config.toml
n_layer = 15
d_model = 96
n_head = 3
n_kv_head = 3
head_dim = 32
d_mlp = 384
vocab_size = 2048
activation = "tanh_gelu"
norm = "layernorm"
norm_place = "pre"
norm_eps = 1e-05
positions = "learned"
qk_norm = false
attn_scale = 0.177
bias = "all"
tie_embeddings = true
parallel_block = false
init = "trunc"
init_std_qkv = 0.051
init_std_o = 0.0093
init_std_up = 0.051
init_std_down = 0.0093
optimizer = "muon_variant"
lr = 0.0108
lr_mult_o = 2.0
lr_mult_up = 0.665
lr_head = 0.00687
grad_clip = 2.0
warmup_steps = 200
schedule = "wsd"
decay_fraction = 0.452
decay_shape = "sqrt"
final_lr_fraction = 0.05
batch_tokens = 16384
seq_len = 768
doc_mask = true
train_tokens = 131300000
steps = 8014
dataset = "wikipedia_en"
Each number is 500 + 40 x the weight over its row's rms, rounded and kept within 0 to 999. Layers, rows and columns count from 0. Numbers have three digits each. The size before them is the row's rms in percent of the matrix's.

# layer 3 attention value, 96x96, rms 0.207, rows 0-56, columns 0-47
095:470496530543486578592454443532486529536487507509546573507503477477463540472526420445486449494487524503481458421552493517511443509535453461484519
105:558553500440493468494378468516466559550490520443502463524490519499483478480543524529482530474530509512520602474472461504482471485448513463573512
089:466477420464435557599529475504494487548554512515456486512553485473494464518483573503482442582520510498508520504615457479548497473539523475524482
097:466520518485444480475470483477426528573491517503505514528484500522542508449488445549520473415454526480418498470465483507513524482519426468524496
087:496580489534458524461553520523391505495511551464562503469525530399515476539492511463451521499473554484527551519494471400494474438557485517467458
080:486464561517518578544493551447483550505468437457468518497480483476518511568512502486495439517467533500519533514518499512585501544472565535478509
092:543489460469511389448482476446515488486535507512513462483478478506570430473519518484548565542509496511495538487520500458434533493553459482462478
091:501505490491498542499500529533473461462531540416499553522522473500598529510520426458425554453509446514539444557427486481428446517520537487495525
106:578476518561531569480467549473517441457536484500499456582507522521605559531477483499563463528473510502511511545499466468448513521520556558463408
101:509496485551578528524469523505455474459461504458493538460426469495424533552486512541509479487504532478537528578561485576444476555464462502519448
101:553509452548551459471521564469493520486527458554515531539451454425534532463457470472442510524541541441436482460473507552436439488424513568554526
085:481525484505550443512509428519563432501504462543526583493494569556438544455553573533478525512431404468467496479536531521431487499419528513458567
096:546518507401522472508534502552576552528540447465513506508514506501530452451482501568516515470528582490398480469447503483443501508407498496585538
103:443539496522442518443468535542475580499453452540442533473546480516471469477516479500505511511522403526484492513514592486499551471481549427472515
094:521465496459463543591440514422484519492396502485416536487482441480416506481419505460466483557518541490524472563563474524564503538487475518457503
092:513500516492443501473449535505492537512473489507544466505470458532509473501467491512626493564505523474438486531550516569525563470440502505513463
081:509566516561508518433515559517488544483454469453459489507519519468503558431540533543470497480446535528479500439486528473465526509522488412512503
089:472535430511461500512447435465455520532528516554535536548558474485466507509425504524502581433517481490485479530481553454536521521490520523552523
096:513518499478431466541475514552511597535510493497517614499495422496539490499507483509515483515513523495436501544478552452475486434506514467444501
102:492448537558495573507475517496481449473529479528491494542466467532516515506517511501429443484541474475522584568504455517486482440525518574537478
104:548499479459451555514479583477511512475503511450506517506487503507569511551534481506535544551518531493494459480469422426528569483542572492443485
086:528483473555500489532454499468532492469429476488505484491534532488434412389475517548553523426533551499510591523590542464481560492513425521508501
108:482480580505489508504520505490495524445555465501483437476560459486494485476456512476515550458481525464501516443481585493502540544555475581548469
101:458494525419535547516423490500543514501516434553485442461455439565483474516494432528431523534512483475465515505503482473554613463528462529474540
086:483531437480513513506576482460475536469475513534462444464479448472537499456494519521471416450506481493417511510479484457462532507557473436533483
106:531560480534424486461546442525447466513468441480497512516528553465478489553524460465485470516596494518471559518506466467498466502571486509538518
100:514497537531535499441449503509473464503552491505545471510559457494559470445450470488544572507542505468498465452517556526523563497513527529576520
082:455496548502489529468471487441477473524438462530530565506460543552432482533488503544515517459463465577549478474463507484527507497437493498492554
101:592512502462478492473448463524524446517492476432505477485548573562548496491472490520596569513452545468468463530506477474498487496514541496481560
116:464504485441475560419498546503464458474435432486463461532485504452433531576497473572457492560520495537520516477456514512556476531480436502523498
095:450484529530515538487471431429469500518469513496557501524443523545511410546584497480434500488441494533530582524529419537528538454482508444469505
095:479490467432450454554478504517473460484518558558491501546513558481503407458512533550467562509525462507509540480534545542581513483554405467509421
099:518490524520436460426490425556467517533534469430487464503491544482476505455429467532479512519513456530512504615479477478490473508460491516465474
093:521561520550482553491448527462454470472413529548490487491503567520518544562552581537503489460466519489485485442539533488509568481534455487458500
087:514527442498527490538445585532539513500525530528531497453450464527491527541516471563458385496523513463471429454433484486479489504465492463468478
092:446561476487559516624467471479559488498479516491459524566469533488506482415532530460459520481412524502474555509497510477408470507491530421590547
093:538526477509522483470478471502455472531573449430476482538448489586477442507542490406516575486480537574517532444493513549527482511548493487525555
106:487478508441482463480514521497529488493533465510514411602490445460571462472563518495461471503526533489474507437447558516502488599485510510473500
089:534489454522574601594457543534467530446514485514460516532512471528500499416543499525502533464473431550469430553534520493455471517480558516460394
083:458599515456507519491422544485464498435550507543482540496448480429534511473486465481475453490412457532487444507466601520505456480472510476527535
096:458584441516505492535479503469499453485513443528435459477475450523551516486489572429474527463521521490472550512491555494558484522563507628489486
077:528544492499468523507438500483441527492578518574547491480491481504583489516486476556544485482518531529459542492524522513543515485499512596439459
087:534419430557511522467551562439535524469533491442529542528510494498438519460495545427445533465474541507426517563523496502506495534471437458454468
079:494478561516558517487599504478570459559511455481505545525533514467462479463456452519532482498564555469480523514546447546473522470476458560479549
092:482490483535556495431502485490445502521476532365508552562488477471412528545434538473538473485493488511538462535542431570490542576542459507546503
091:544441497516458433524532497503516493541497479435509557469529447580538475465424447500511437444550554490459498554532479555497495538478531454582570
098:461534473484554541397517509461512540510533553451580492466486512506520523531540488548480517485511504535542442534450483445467442567484443512486504
072:542482525493489539469503522463531499508506554490449538551496499531557466454515440448521547505548538476462515542500555499541438516471463459497502
098:514480501500471453507486486511488488464446551404539560522522530479476438537575507540504479476463450521483523489537488508468477524547467482528423
086:478506524525537491517530539479458535490562482463531515522493488457501475416515531446498544484452430574505475524491562477412535570441512519481450
106:444504453504518500463537476415567477472487526572528497471508516438597502508490507510479502461482528530541563392503542473537493564508512539491494
096:441458460503465486469500489480507507504503546612492443453481616497534498553507507518476475511477513477452527481508513590499520485493537476514512
087:457456458478473552474527505510558539512505529564501460471572541472527528560491470503406417479505466547483503473510505537485539607505524461537441
091:541483544458462533506519516479481572541444457539557524443554561512491518498563502558483517493478527525483494490494480437471480538515508464527496
093:490549541464559596482512485462491551483461465496478503511516513456470532502488447470425547475501531525533551468490475491454454576504508519615522
090:468486540435459450503537460568506501544527427505482560491542486569543495476532501496493470527453526496499493466471523467453488509526529480509529
098:501498515498451482517552470498483482537537553547532514473529491389552486471433417479530515501536530511533526516491491520604524434459484415444514